Weights of a small transformer language model: MLP 640 squared ReLU, gated attention.
Each number is 50 + 10 x the weight over its row's rms, rounded and kept within 0 to 99. Layers, rows and columns count from 0. The size before them is the row's rms in percent of the matrix's.

# layer 4 attention key, 160x160, rms 0.0766, rows 76-159, columns 0-79
102:45 52 52 50 48 36 29 63 42 43 41 66 64 42 47 29 53 54 61 53 37 21 47 45 29 44 50 45 45 45 44 42 49 46 55 53 46 49 60 52 62 62 51 40 52 43 51 39 48 41 55 63 45 40 52 47 58 64 44 63 53 42 56 49 30 48 48 59 41 49 62 33 43 86 47 65 40 62 59 50
137:39 64 54 46 51 72 81 59 53 48 47 28 41 57 52 61 65 57 37 44 42 40 54 58 43 38 57 56 58 37 45 49 38 53 61 42 55 65 60 35 65 40 47 45 62 60 82 77 72 50 37 35 55 47 53 34 54 47 53 58 75 45 45 46 48 51 45 47 51 40 54 58 52 46 33 57 60 58 44 52
118:57 39 44 55 61 58 31 34 55 63 52 58 63 48 50 51 32 75 36 52 41 67 31 51 57 53 54 53 44 66 48 66 43 56 53 54 46 37 26 48 37 51 43 53 46 61 52 39 42 56 48 61 37 42 45 61 43 57 41 40 45 54 47 46 53 57 61 48 55 45 47 57 57 56 65 51 58 34 50 43
103:37 36 49 47 35 72 37 48 38 54 58 51 56 46 48 54 59 45 45 44 60 65 51 44 55 28 44 45 47 55 47 57 43 60 41 50 65 60 58 60 38 47 60 61 46 52 35 35 41 59 37 60 47 72 41 60 49 44 62 46 45 35 41 47 44 40 54 33 46 55 42 39 43 34 70 58 50 43 41 44
096:61 38 53 46 45 79 36 50 36 58 49 40 31 46 43 56 39 37 49 48 46 37 60 46 63 42 63 52 30 49 37 49 45 62 46 44 59 41 47 48 52 38 49 70 69 56 40 53 56 42 54 58 49 49 42 62 39 45 55 43 69 31 41 65 53 48 47 44 60 67 67 52 52 12 34 35 41 41 48 36
102:49 56 49 43 34 62 58 44 43 45 43 39 32 38 52 55 59 51 63 43 56 32 50 47 39 51 52 52 65 56 43 48 52 45 46 62 76 53 48 41 62 41 52 60 52 69 50 77 49 55 54 37 52 48 39 49 64 55 45 38 34 74 45 60 55 63 59 66 25 37 44 52 35 26 68 34 33 52 45 44
110:51 35 48 44 37 52 41 45 42 62 54 42 47 48 34 42 72 39 49 52 62 78 66 57 54 36 53 53 48 39 48 48 45 56 48 44 45 50 56 64 51 62 42 42 52 28 43 44 46 61 53 50 52 67 53 33 53 56 44 50 38 50 54 62 34 35 49 48 46 52 55 57 35 63 64 72 52 58 34 61
101:44 67 56 43 51 14 59 53 56 41 49 69 67 49 57 27 50 61 49 62 46 45 39 60 25 51 43 57 58 58 53 51 59 39 54 58 41 53 53 51 55 64 71 42 48 40 53 60 44 49 59 56 49 44 63 41 56 53 45 63 58 55 76 51 47 55 35 55 62 42 41 28 55 74 42 56 47 61 58 47
095:47 62 49 54 48 35 65 44 56 43 46 50 62 55 55 54 45 46 49 56 52 56 45 66 44 66 32 58 67 39 72 47 56 42 62 50 47 46 56 33 44 51 53 38 48 48 35 39 38 49 55 53 54 30 55 40 47 51 67 59 31 57 43 37 37 44 40 35 53 60 44 42 52 69 45 69 52 41 55 50
096:50 68 59 49 57 19 51 52 56 37 40 67 77 47 59 39 54 61 57 44 43 43 41 53 16 47 41 51 56 42 64 45 48 43 51 63 38 56 64 46 60 70 58 43 46 32 56 44 43 56 55 48 53 46 70 32 57 54 56 49 49 57 59 42 40 56 42 50 56 42 46 40 65 83 46 69 54 62 58 42
114:51 59 48 56 49 55 57 59 46 52 48 43 54 80 72 49 42 58 49 46 48 54 59 60 44 58 44 50 49 55 57 52 44 55 60 69 43 56 63 45 48 56 41 49 57 40 51 37 53 51 59 58 50 32 58 42 47 64 60 56 50 55 32 40 41 45 63 38 42 54 48 55 55 68 38 58 45 40 65 44
087:50 47 49 58 59 18 60 57 52 36 51 71 63 44 54 31 54 66 53 47 38 43 33 47 23 58 38 46 61 50 57 45 56 33 52 51 37 52 53 61 51 56 66 32 37 49 50 53 41 46 57 46 49 47 57 40 65 56 34 62 35 61 75 44 46 61 51 62 46 36 36 47 50 69 48 54 43 64 46 53
100:47 35 39 52 48 69 55 51 40 52 55 47 46 51 48 62 48 42 41 49 53 60 58 47 74 52 37 59 44 68 52 70 58 57 47 41 63 41 41 55 34 29 60 64 61 68 34 42 50 51 47 53 48 58 25 64 47 44 63 49 53 29 40 59 61 36 51 55 61 53 41 45 47 12 58 37 41 39 49 50
099:57 63 55 55 61 18 46 44 65 47 51 60 65 51 56 34 47 65 48 58 37 29 42 56 25 44 55 48 47 49 57 40 50 48 50 58 39 54 49 46 61 64 54 33 37 42 54 70 56 38 60 54 38 38 73 51 43 55 55 57 54 64 63 41 52 65 40 50 62 51 46 38 60 71 40 42 59 56 70 51
114:45 50 60 54 46 58 47 54 47 53 43 41 42 42 43 58 42 42 58 39 53 28 48 32 37 73 44 64 36 60 44 65 67 48 52 52 51 53 77 47 53 48 51 74 71 58 51 37 55 32 65 43 46 63 37 49 64 43 59 63 55 40 44 57 62 53 49 68 37 55 60 45 57 43 39 49 37 45 61 28
094:63 56 46 51 47 47 43 30 62 64 54 57 45 42 34 37 57 67 47 40 44 56 43 51 58 43 65 40 53 45 44 38 52 59 26 50 51 39 22 52 61 49 48 47 46 65 51 71 38 56 38 59 52 44 48 69 51 50 42 41 53 41 67 57 62 59 50 62 62 37 51 39 40 38 52 26 56 62 48 58
101:44 53 52 40 40 49 66 43 49 41 55 50 36 44 43 36 68 31 53 40 59 54 52 62 46 39 42 48 62 41 49 40 46 37 63 54 50 49 59 39 68 54 53 34 38 23 39 53 48 62 52 48 65 53 65 30 47 49 60 58 34 72 53 40 38 47 46 46 50 45 41 37 44 53 60 66 41 57 39 69
097:58 51 55 59 46 54 39 59 46 76 47 47 33 55 59 47 44 52 45 42 42 43 50 34 46 71 46 45 34 61 45 67 55 54 48 54 42 42 61 46 66 49 40 66 63 56 45 40 37 49 66 63 44 50 45 63 49 50 56 56 44 38 44 53 61 55 54 68 53 44 53 39 72 37 35 40 46 39 58 33
084:63 49 49 50 46 73 47 46 51 44 58 47 30 72 62 49 40 42 35 46 59 40 41 48 61 48 50 20 47 56 36 51 47 63 55 58 71 50 43 57 51 39 59 58 52 53 45 61 51 45 58 47 50 47 36 58 33 41 40 38 51 50 28 41 49 47 51 39 72 53 46 56 43 17 56 51 46 39 50 57
102:51 61 53 58 65 21 45 43 58 49 46 56 59 35 33 32 58 60 55 46 49 37 52 54 36 38 52 41 61 37 55 37 44 47 41 51 44 57 49 51 67 63 45 31 36 46 59 69 54 53 51 45 43 37 61 57 42 43 45 43 49 60 64 49 54 59 43 56 61 40 38 28 58 64 55 51 62 57 48 58
082:57 49 50 61 46 58 43 42 56 53 56 55 50 53 42 58 52 44 60 39 35 55 62 48 42 49 50 53 52 54 49 43 56 47 47 34 45 57 49 50 63 59 51 52 49 45 41 59 26 45 50 56 52 58 55 54 36 69 45 66 33 22 82 50 63 48 44 32 52 47 58 40 42 55 40 57 56 40 54 59
067:45 54 62 54 61 49 47 70 46 52 41 50 60 44 50 42 46 40 58 64 57 56 61 48 62 55 53 39 55 53 55 39 43 53 42 62 35 24 59 41 48 57 65 65 48 41 62 51 56 21 57 60 50 43 52 69 39 39 44 52 66 53 39 35 47 51 47 46 59 56 45 59 43 49 36 60 51 87 57 51
077:50 49 43 47 46 41 47 48 46 43 57 61 55 45 22 60 57 52 52 54 49 65 40 54 56 29 50 57 45 54 48 43 55 48 43 43 57 66 64 24 57 47 53 46 38 37 60 67 48 49 48 43 42 49 35 56 46 41 48 64 50 53 47 56 26 47 53 26 27 64 63 59 35 63 66 45 66 50 54 47
084:36 69 53 44 52 58 59 65 41 38 45 42 63 41 47 39 55 51 60 57 50 58 55 47 54 41 44 53 57 41 56 47 32 62 57 58 49 40 47 62 50 57 68 70 46 46 48 50 51 27 52 41 42 46 52 52 49 49 57 50 77 50 60 46 50 52 60 61 57 56 50 63 49 63 38 51 45 78 48 55
092:31 54 45 61 60 57 53 64 34 48 44 49 51 33 53 19 51 49 62 63 61 46 52 52 68 44 43 50 60 51 48 35 30 54 59 62 48 48 38 49 46 43 61 66 37 43 38 59 58 45 59 32 50 34 59 53 61 50 53 31 71 56 60 43 47 59 71 74 55 54 51 55 64 58 44 52 49 73 49 64
082:43 42 51 48 38 59 55 61 58 43 46 46 50 46 58 57 50 55 52 65 53 45 50 60 35 75 58 48 46 60 48 55 52 47 36 51 57 38 40 52 29 49 50 53 50 51 43 27 66 32 57 35 58 43 61 52 74 58 46 46 47 56 54 44 54 54 45 63 48 44 43 56 46 34 37 58 48 53 39 48
068:59 59 57 46 39 62 55 43 45 85 51 43 35 52 41 60 51 40 40 69 58 56 66 53 41 59 56 46 56 51 48 40 49 56 44 52 55 55 61 42 53 56 53 56 56 54 59 24 64 60 48 26 62 49 52 53 50 52 66 56 42 55 43 43 55 49 47 45 47 66 37 62 51 16 47 54 58 54 40 42
106:74 41 47 32 43 24 35 43 66 52 65 59 51 53 42 58 40 46 38 45 43 52 49 51 41 56 60 53 38 41 57 44 72 36 46 49 36 54 58 49 45 51 50 44 42 56 47 35 37 57 49 52 40 47 57 55 40 55 44 45 37 52 54 46 59 48 44 40 51 50 47 46 62 59 58 45 58 37 73 33
099:31 58 39 61 45 69 65 64 39 53 35 44 46 48 75 45 55 48 64 48 54 51 56 65 53 55 30 50 67 55 42 48 34 58 54 42 54 44 49 52 56 44 50 43 68 49 64 40 70 52 48 47 59 52 54 49 58 49 49 55 55 54 51 52 46 44 53 50 45 49 37 49 38 33 41 63 53 62 34 55
071:49 63 43 59 63 62 48 44 45 69 55 41 32 56 45 62 65 36 43 40 45 59 45 51 61 58 63 41 45 55 54 40 46 38 19 53 40 46 57 49 51 52 51 40 54 49 63 49 72 35 53 56 66 40 49 59 34 49 45 49 36 54 39 40 49 36 50 39 45 51 26 45 47 23 52 50 69 42 56 53
101:60 40 56 45 38 38 19 27 58 31 61 68 75 48 39 50 32 64 44 56 45 48 48 48 32 54 32 44 43 62 55 57 61 43 54 47 40 56 45 49 49 53 67 66 32 50 46 50 32 49 50 55 42 57 50 46 43 42 41 56 38 45 55 57 45 64 45 53 42 47 62 43 44 71 57 50 27 36 52 42
139:32 69 47 61 43 68 72 65 36 52 30 34 46 49 73 47 71 38 55 46 53 48 54 60 49 46 41 48 58 48 35 55 35 65 50 50 58 50 60 52 56 46 51 42 66 55 56 59 69 52 41 49 49 60 50 54 70 42 56 57 59 49 45 56 51 43 48 57 44 44 33 50 50 30 42 57 56 73 42 51
119:38 72 54 42 52 61 72 63 44 65 49 40 42 39 61 65 61 45 65 57 53 48 49 59 51 51 46 54 49 43 44 49 41 64 52 55 71 63 42 40 61 47 47 42 55 51 61 56 67 57 48 20 59 63 50 63 72 45 48 45 67 50 45 57 42 44 47 49 44 47 38 62 45 32 38 38 57 69 49 38
084:46 59 43 61 57 69 73 61 49 68 36 32 41 46 65 48 59 41 56 45 57 50 56 49 72 49 55 53 52 41 47 53 38 43 49 52 50 42 62 49 51 40 30 45 51 34 48 47 59 48 47 46 61 28 48 70 49 52 70 44 65 45 41 38 51 39 58 50 52 46 45 53 56 30 46 40 66 54 48 66
094:55 58 49 37 51 55 56 64 53 55 51 51 50 55 66 42 45 61 45 49 59 48 44 69 35 49 47 52 52 49 50 70 61 51 64 48 51 61 30 37 50 58 63 52 50 48 57 45 50 46 68 44 38 58 34 54 64 53 55 62 37 59 65 64 58 43 48 59 40 49 52 37 59 69 31 56 57 45 59 34
103:51 51 47 50 49 68 75 80 34 59 51 39 44 41 68 55 42 40 52 55 42 48 60 58 64 47 64 61 51 50 46 56 38 56 61 59 61 53 40 59 60 54 47 49 53 41 43 56 61 55 54 35 59 68 41 68 62 52 54 46 58 56 61 63 46 49 53 44 59 45 56 55 47 42 50 45 49 60 41 49
095:45 43 57 49 49 64 45 67 45 55 51 58 63 58 48 46 37 56 55 75 47 47 54 54 53 29 45 44 51 60 48 67 61 67 58 41 62 56 32 46 49 67 60 59 49 37 61 41 57 46 50 55 49 59 37 61 55 63 72 49 39 56 71 55 52 49 57 50 53 58 63 58 63 61 35 41 54 54 47 53
085:49 56 58 42 43 55 36 43 53 50 60 47 67 57 47 45 48 42 46 42 45 55 54 44 54 52 49 50 52 44 43 56 62 22 64 45 66 68 42 39 54 43 55 54 54 61 49 47 42 44 38 36 45 82 43 30 67 50 49 65 57 37 68 60 54 53 51 46 54 52 54 55 51 47 45 54 40 63 52 47
084:36 50 59 32 29 49 51 56 63 43 57 61 59 61 60 48 38 55 33 57 46 62 50 57 31 49 38 47 53 72 52 65 67 45 43 46 40 49 52 54 50 58 60 70 46 45 55 58 57 61 42 60 49 58 48 39 76 52 74 58 31 46 62 57 62 35 53 53 57 39 43 60 49 59 30 51 41 49 64 46
084:51 47 42 35 61 57 48 58 54 69 36 43 43 52 44 47 41 46 50 46 58 39 65 53 62 44 54 50 44 36 61 63 49 51 64 43 55 38 33 33 51 66 59 52 35 44 70 33 51 41 56 39 42 72 38 70 62 65 69 57 64 56 69 31 61 62 49 51 58 60 61 58 64 49 44 44 58 73 46 42
103:55 48 41 55 43 43 53 36 44 33 43 51 41 46 66 52 55 56 41 44 48 35 59 48 51 57 37 47 44 64 50 37 32 51 53 60 50 31 66 53 68 62 69 30 50 53 65 57 47 46 63 67 51 49 56 56 31 45 51 46 44 59 40 37 53 57 47 50 51 54 54 29 50 36 45 46 54 52 36 49
095:57 53 44 55 57 48 46 74 45 64 49 57 40 47 57 52 42 45 57 62 60 43 52 57 66 60 64 62 38 51 45 63 51 40 59 54 43 57 44 46 52 62 49 31 30 35 61 42 63 56 73 52 53 30 47 59 62 54 58 42 44 72 33 58 45 41 57 56 25 50 55 51 64 56 43 47 66 39 60 53
089:45 41 40 57 59 45 49 55 31 49 54 48 52 61 54 41 66 46 48 59 30 38 60 60 49 38 51 55 47 39 51 56 47 52 54 58 45 32 73 64 66 45 54 29 44 54 50 33 67 52 46 43 62 50 71 46 51 35 43 35 66 52 52 46 54 53 41 49 38 45 74 47 43 54 50 43 66 60 29 50
098:46 65 57 43 61 61 48 69 61 56 55 52 56 54 68 61 33 53 52 53 77 65 62 47 64 74 41 55 48 51 50 67 62 46 51 48 45 64 37 36 44 55 67 66 52 37 50 42 48 52 62 48 41 56 30 47 49 60 65 62 36 51 49 48 55 45 55 59 47 58 38 56 56 41 59 59 44 45 69 50
108:52 59 40 44 34 58 59 73 62 54 49 43 55 50 73 51 52 50 34 36 43 65 52 34 63 70 54 51 55 76 49 57 60 36 63 55 56 50 47 43 47 56 46 63 53 52 59 60 45 45 36 40 54 75 22 60 55 38 52 65 50 40 70 54 51 45 54 48 44 40 46 44 37 26 56 29 38 61 45 48
092:52 43 34 48 39 41 39 58 58 66 41 45 41 47 54 35 55 48 56 32 46 56 44 44 42 45 66 49 43 44 46 51 52 46 59 50 56 36 49 41 46 48 25 32 46 42 53 42 49 48 49 51 47 33 41 57 57 45 54 42 56 57 47 50 50 42 49 44 33 39 49 31 57 46 51 39 64 41 40 56
092:53 48 43 51 50 67 66 82 36 48 44 51 48 50 70 54 44 48 49 51 42 46 64 52 68 60 48 67 52 61 47 76 53 56 51 51 55 48 42 49 53 55 50 66 47 37 37 51 57 46 57 56 53 61 25 64 56 49 61 58 41 56 48 62 44 33 59 43 45 40 45 47 49 51 51 47 52 41 53 53
088:50 50 66 32 61 51 42 52 44 42 60 60 58 41 27 45 42 51 44 58 49 45 63 62 43 35 43 42 51 41 52 65 58 58 55 49 54 59 45 54 49 55 70 60 50 58 45 49 50 46 39 38 41 62 54 31 53 62 50 52 54 38 77 41 57 55 41 55 57 56 54 66 50 70 45 61 46 60 52 43
091:38 58 48 44 67 61 51 51 53 45 47 66 47 45 59 40 48 47 60 67 58 54 46 53 54 62 58 59 42 44 50 58 47 44 40 53 42 49 55 41 49 42 49 41 20 44 46 44 46 55 58 45 60 33 57 59 74 54 52 52 46 52 32 32 39 47 56 47 24 48 48 56 46 49 53 49 48 53 57 52
089:50 47 42 47 61 42 40 30 56 56 43 43 43 44 42 58 58 50 57 43 63 49 53 45 57 70 56 49 46 31 56 22 31 38 55 46 61 33 40 39 45 46 48 42 57 67 50 41 48 36 53 46 38 49 51 61 28 64 34 55 47 52 43 21 55 51 48 44 65 51 47 54 62 26 59 47 44 41 47 42
083:51 56 52 50 66 47 33 33 64 48 49 53 51 55 38 46 64 55 48 41 56 42 44 48 33 44 45 43 53 27 60 39 41 46 51 43 55 48 56 50 45 51 51 47 40 66 54 31 36 39 47 53 48 43 70 32 46 62 36 53 53 44 54 20 61 52 42 53 53 56 51 54 50 50 51 56 60 47 40 40
090:46 70 61 43 67 49 36 35 61 42 45 50 51 54 45 54 69 46 61 57 79 48 62 46 48 66 46 53 34 31 56 44 51 32 38 46 48 58 61 41 60 38 44 54 34 57 49 33 37 52 58 56 48 39 61 39 48 49 44 54 52 55 27 36 39 56 44 58 46 56 58 54 52 41 53 53 44 52 63 38
075:62 59 58 56 48 47 63 68 37 67 68 61 40 58 49 63 26 56 43 47 46 40 49 57 52 47 68 45 33 38 50 54 37 61 57 53 50 36 53 58 49 52 49 62 52 33 44 59 49 40 49 52 41 48 40 63 44 47 38 47 43 48 50 40 55 41 55 38 32 67 39 52 70 52 51 54 53 49 49 38
081:52 53 50 43 45 42 43 31 53 55 54 49 45 44 35 69 47 47 55 57 47 39 35 41 57 42 57 62 55 35 46 52 34 53 39 28 59 59 36 38 49 35 47 50 45 52 49 54 46 38 43 54 53 49 59 54 57 49 50 40 62 77 63 40 49 47 53 38 50 65 49 53 58 39 45 45 47 43 63 47
090:55 43 46 37 37 36 45 48 54 64 64 50 63 54 50 33 56 61 63 53 49 53 72 43 52 49 37 55 47 56 42 39 46 36 46 44 40 47 52 60 54 41 49 56 56 43 33 45 52 44 48 53 50 84 70 51 48 37 61 54 60 41 69 69 46 40 37 56 43 40 47 37 49 83 55 60 43 50 57 49
090:57 49 48 49 55 57 48 58 60 26 52 39 55 49 41 47 44 44 61 18 70 61 44 48 60 62 52 31 55 52 50 43 47 56 50 52 44 37 37 44 46 67 42 57 36 36 64 48 70 52 54 49 52 47 50 51 49 54 51 51 40 58 32 42 38 51 64 45 72 51 56 44 36 36 71 60 47 48 62 54
088:45 55 63 47 38 63 51 60 48 78 60 51 41 56 53 60 50 52 44 24 54 51 44 43 50 47 50 53 53 49 66 38 76 35 31 43 58 59 69 68 55 38 48 71 44 51 53 41 41 46 56 52 68 60 44 44 47 49 63 59 52 44 59 46 50 70 57 36 47 47 57 62 60 60 58 47 59 44 54 56
098:56 60 52 45 67 36 40 41 73 57 50 59 60 71 55 58 52 54 50 82 68 59 54 52 53 42 43 58 53 47 45 50 52 39 44 55 55 44 62 40 62 60 63 55 53 52 40 47 47 52 61 64 61 51 69 57 48 44 58 41 60 52 43 54 40 45 33 34 63 46 46 43 47 64 57 44 39 37 62 41
101:67 50 40 60 76 42 49 49 50 55 61 49 44 43 35 55 51 60 56 37 46 12 43 57 51 68 73 53 56 49 55 56 33 73 53 59 57 49 40 50 36 64 43 48 41 51 61 41 54 46 46 36 49 39 44 65 43 29 31 46 36 53 54 43 60 53 56 54 47 55 70 39 52 48 51 55 56 44 48 59
087:54 61 52 46 42 59 65 50 49 49 62 39 47 42 68 64 56 48 39 38 47 59 47 52 50 43 37 45 48 48 59 50 60 53 44 34 65 53 37 46 55 50 44 53 39 58 57 49 49 43 43 47 63 30 32 43 50 55 56 56 32 51 53 46 52 57 53 53 43 54 40 57 65 42 51 46 42 50 37 35
113:46 51 59 42 44 48 22 54 67 59 49 51 55 52 36 35 36 60 56 76 71 56 43 50 41 55 54 43 46 57 50 50 58 39 39 48 41 48 66 45 40 48 66 61 51 39 37 66 53 45 57 54 56 60 72 46 50 54 43 52 65 48 48 70 49 52 58 60 47 58 39 48 54 62 46 53 44 65 61 45
083:69 47 35 41 64 48 41 31 70 50 76 59 56 47 39 38 47 58 64 53 44 36 49 52 47 50 48 37 50 37 58 63 49 57 53 63 45 54 49 44 38 58 51 33 40 41 59 24 38 54 50 40 51 51 45 64 45 41 34 43 46 66 53 37 61 42 52 37 69 38 63 39 53 54 54 67 46 58 51 66
104:51 45 38 52 49 55 70 69 47 40 65 62 46 44 52 51 42 62 38 34 46 47 53 51 63 34 39 50 59 63 47 52 47 55 61 50 57 47 44 61 55 57 50 41 47 48 65 65 59 60 56 43 44 32 49 37 41 49 52 68 32 56 60 33 39 52 63 45 63 44 50 41 40 45 59 51 64 48 33 63
102:42 58 61 60 41 74 73 65 46 53 37 31 33 58 65 59 62 39 39 43 59 53 37 50 59 57 58 61 41 48 53 45 44 46 48 51 55 66 42 44 44 59 43 49 59 45 47 47 61 45 45 31 50 65 45 42 51 58 54 52 37 43 64 52 48 50 55 56 45 61 43 44 41 52 48 35 61 57 31 50
117:56 43 38 55 62 40 23 44 61 40 55 60 47 68 54 45 47 60 58 49 58 54 45 39 68 43 48 50 56 55 49 30 43 35 44 50 40 48 58 48 38 54 47 39 39 39 38 31 33 59 57 56 67 29 55 47 42 53 52 43 54 52 38 52 50 47 44 44 61 50 58 43 46 55 32 57 56 42 67 42
107:65 35 39 67 68 46 39 42 47 49 49 62 57 47 47 51 53 56 55 51 23 53 43 53 53 36 62 39 53 47 41 42 37 54 42 57 60 49 36 58 38 37 45 33 42 54 52 46 36 52 47 53 45 51 66 68 73 64 64 47 39 34 61 51 49 51 44 44 42 33 64 46 38 71 56 54 50 40 52 31
132:37 47 52 36 45 61 36 68 46 62 44 53 45 49 54 43 53 42 54 60 53 54 61 48 58 68 35 35 41 48 47 30 65 67 59 66 56 53 59 53 49 48 46 58 54 45 45 67 56 61 49 62 56 47 52 59 38 22 53 50 57 48 46 45 53 55 39 54 46 50 35 39 61 47 60 59 47 49 42 48
107:47 62 64 25 41 57 52 24 62 48 38 33 45 44 66 70 44 34 45 52 41 54 50 56 27 55 51 50 42 49 48 54 52 45 45 60 46 46 53 42 52 49 58 58 59 56 50 28 41 44 51 33 57 45 51 46 57 59 42 38 63 77 42 50 46 50 41 57 51 54 50 72 57 55 46 39 39 48 54 18
105:61 46 42 53 55 55 37 55 67 59 47 56 48 52 53 38 61 53 41 55 53 39 44 38 49 61 56 47 36 49 62 47 52 62 43 45 44 37 38 52 70 40 55 56 41 41 55 32 46 41 46 47 43 37 51 67 68 38 56 51 48 41 44 59 70 55 52 36 39 55 26 42 39 57 47 57 51 57 60 60
111:59 52 64 53 52 42 38 53 39 56 63 68 51 52 52 37 32 44 42 63 44 68 61 56 36 44 47 40 38 47 51 62 54 62 53 74 51 48 44 45 38 53 59 43 53 34 52 68 66 47 53 46 44 55 67 47 59 41 63 50 60 56 70 51 53 49 52 50 59 45 57 48 56 69 51 68 49 62 41 60
119:50 62 57 43 45 46 52 57 46 52 60 43 43 55 56 60 23 48 53 49 45 40 38 54 37 47 64 45 56 62 37 77 47 62 62 56 33 40 53 36 42 58 53 54 50 53 52 52 64 33 65 54 43 34 53 53 33 52 36 50 57 71 52 45 51 62 66 52 49 58 40 55 42 61 50 43 53 46 56 72
104:43 46 40 64 55 60 70 57 32 48 63 54 52 53 69 53 38 52 62 51 49 54 32 55 64 31 53 33 50 35 54 37 56 61 56 49 54 47 38 41 24 41 48 41 60 34 40 46 55 58 52 62 56 25 64 42 41 56 64 48 54 57 49 47 52 54 59 53 77 46 48 34 47 53 52 45 67 29 53 55
106:60 52 53 62 53 41 40 66 52 49 54 64 45 41 50 57 51 50 50 41 44 53 36 34 41 59 48 68 51 39 39 61 59 64 59 85 34 49 56 44 45 72 47 41 48 27 53 58 55 52 52 45 41 57 74 64 51 35 42 43 56 51 39 53 61 65 43 30 48 37 42 44 37 55 61 55 47 51 63 64
108:41 51 47 49 39 51 63 68 48 50 52 37 46 66 61 56 48 56 68 51 51 55 35 49 63 49 52 50 53 40 47 41 62 46 61 56 63 49 53 49 39 51 37 60 56 44 42 57 66 60 63 63 51 34 57 57 24 48 45 52 59 62 44 46 46 54 50 49 63 53 48 46 35 29 49 39 67 34 68 55
116:47 53 58 40 45 52 53 35 43 49 57 50 54 43 45 53 62 54 32 53 47 51 51 49 67 48 37 56 51 43 41 46 50 55 44 47 73 65 51 50 51 62 60 54 67 45 58 67 77 62 47 38 54 56 57 44 69 58 43 59 53 47 37 47 40 51 47 56 54 56 63 62 44 49 51 50 26 45 53 34
098:60 50 52 24 52 55 37 39 71 56 49 39 49 43 55 61 55 51 50 54 55 47 61 52 50 64 52 42 48 54 49 30 46 39 35 38 48 48 47 72 60 55 52 66 47 74 44 43 43 54 47 48 69 23 41 54 53 60 28 48 46 46 36 53 54 60 47 50 49 57 51 69 59 57 45 51 35 50 59 38
105:49 59 75 37 38 46 46 43 64 38 43 47 55 29 59 53 49 57 45 27 51 50 51 56 06 44 53 48 47 48 51 63 58 56 49 59 55 40 56 54 59 48 51 49 49 58 50 38 51 53 43 49 32 56 64 69 41 45 43 34 53 48 42 41 46 63 41 42 51 40 59 58 64 64 63 44 53 57 48 53
103:62 39 40 96 58 48 55 60 30 46 52 63 52 54 43 49 41 54 45 43 39 54 40 53 67 36 35 63 74 38 53 47 47 48 48 36 66 49 40 54 49 35 42 42 49 43 51 33 47 45 51 43 52 44 63 54 64 43 80 40 36 45 59 56 69 52 61 34 49 36 52 36 58 46 49 58 63 42 51 58
109:32 40 46 30 43 63 65 44 45 57 43 33 42 49 48 49 59 49 54 56 48 44 57 43 77 36 44 42 45 51 54 31 44 49 45 40 68 44 56 62 47 30 40 55 54 60 33 51 56 61 36 47 46 49 39 50 50 57 53 44 49 50 55 37 31 41 50 61 51 63 61 57 47 28 57 41 62 36 41 31
120:53 54 41 53 62 38 21 55 52 65 64 56 50 66 42 52 25 39 57 77 41 65 54 53 48 42 59 33 40 65 40 56 36 51 56 59 35 54 44 44 41 51 54 32 45 44 56 56 39 42 55 58 72 46 43 41 49 54 47 53 57 49 58 47 44 42 55 56 50 59 58 39 36 41 40 61 45 67 35 52
115:55 40 37 80 57 53 49 47 38 54 55 59 48 59 47 43 40 39 63 44 49 63 66 50 73 53 44 56 54 45 40 49 45 38 63 43 52 62 45 52 55 39 51 51 47 50 56 36 20 59 49 52 53 67 32 48 59 43 79 50 50 38 50 59 59 31 46 43 46 40 48 46 59 35 49 48 39 55 46 54
109:52 43 41 54 50 38 39 61 71 59 61 68 56 53 43 43 64 66 51 51 59 50 50 57 48 53 47 47 55 74 47 29 50 47 60 41 47 63 50 65 56 63 60 53 59 43 66 41 50 54 52 48 53 38 50 54 46 64 25 67 40 38 34 56 48 64 44 45 52 45 40 62 56 48 43 60 53 57 62 60
121:42 34 32 44 56 44 53 65 52 54 56 60 56 59 30 48 67 65 49 65 69 45 45 53 58 69 40 64 43 57 55 44 38 55 47 51 43 68 46 55 50 64 51 49 47 27 55 55 54 49 53 42 42 49 49 57 55 50 29 62 39 46 51 55 32 49 53 54 43 49 40 32 27 43 54 52 58 53 52 67
101:49 60 44 67 55 44 42 52 58 47 41 41 52 51 52 59 54 53 69 34 44 56 36 44 52 47 59 61 57 55 54 35 52 26 38 54 48 41 52 52 47 33 43 48 42 55 40 32 41 41 50 47 55 53 45 42 50 52 64 34 58 57 46 57 68 54 51 50 51 56 51 46 38 39 44 38 58 43 64 38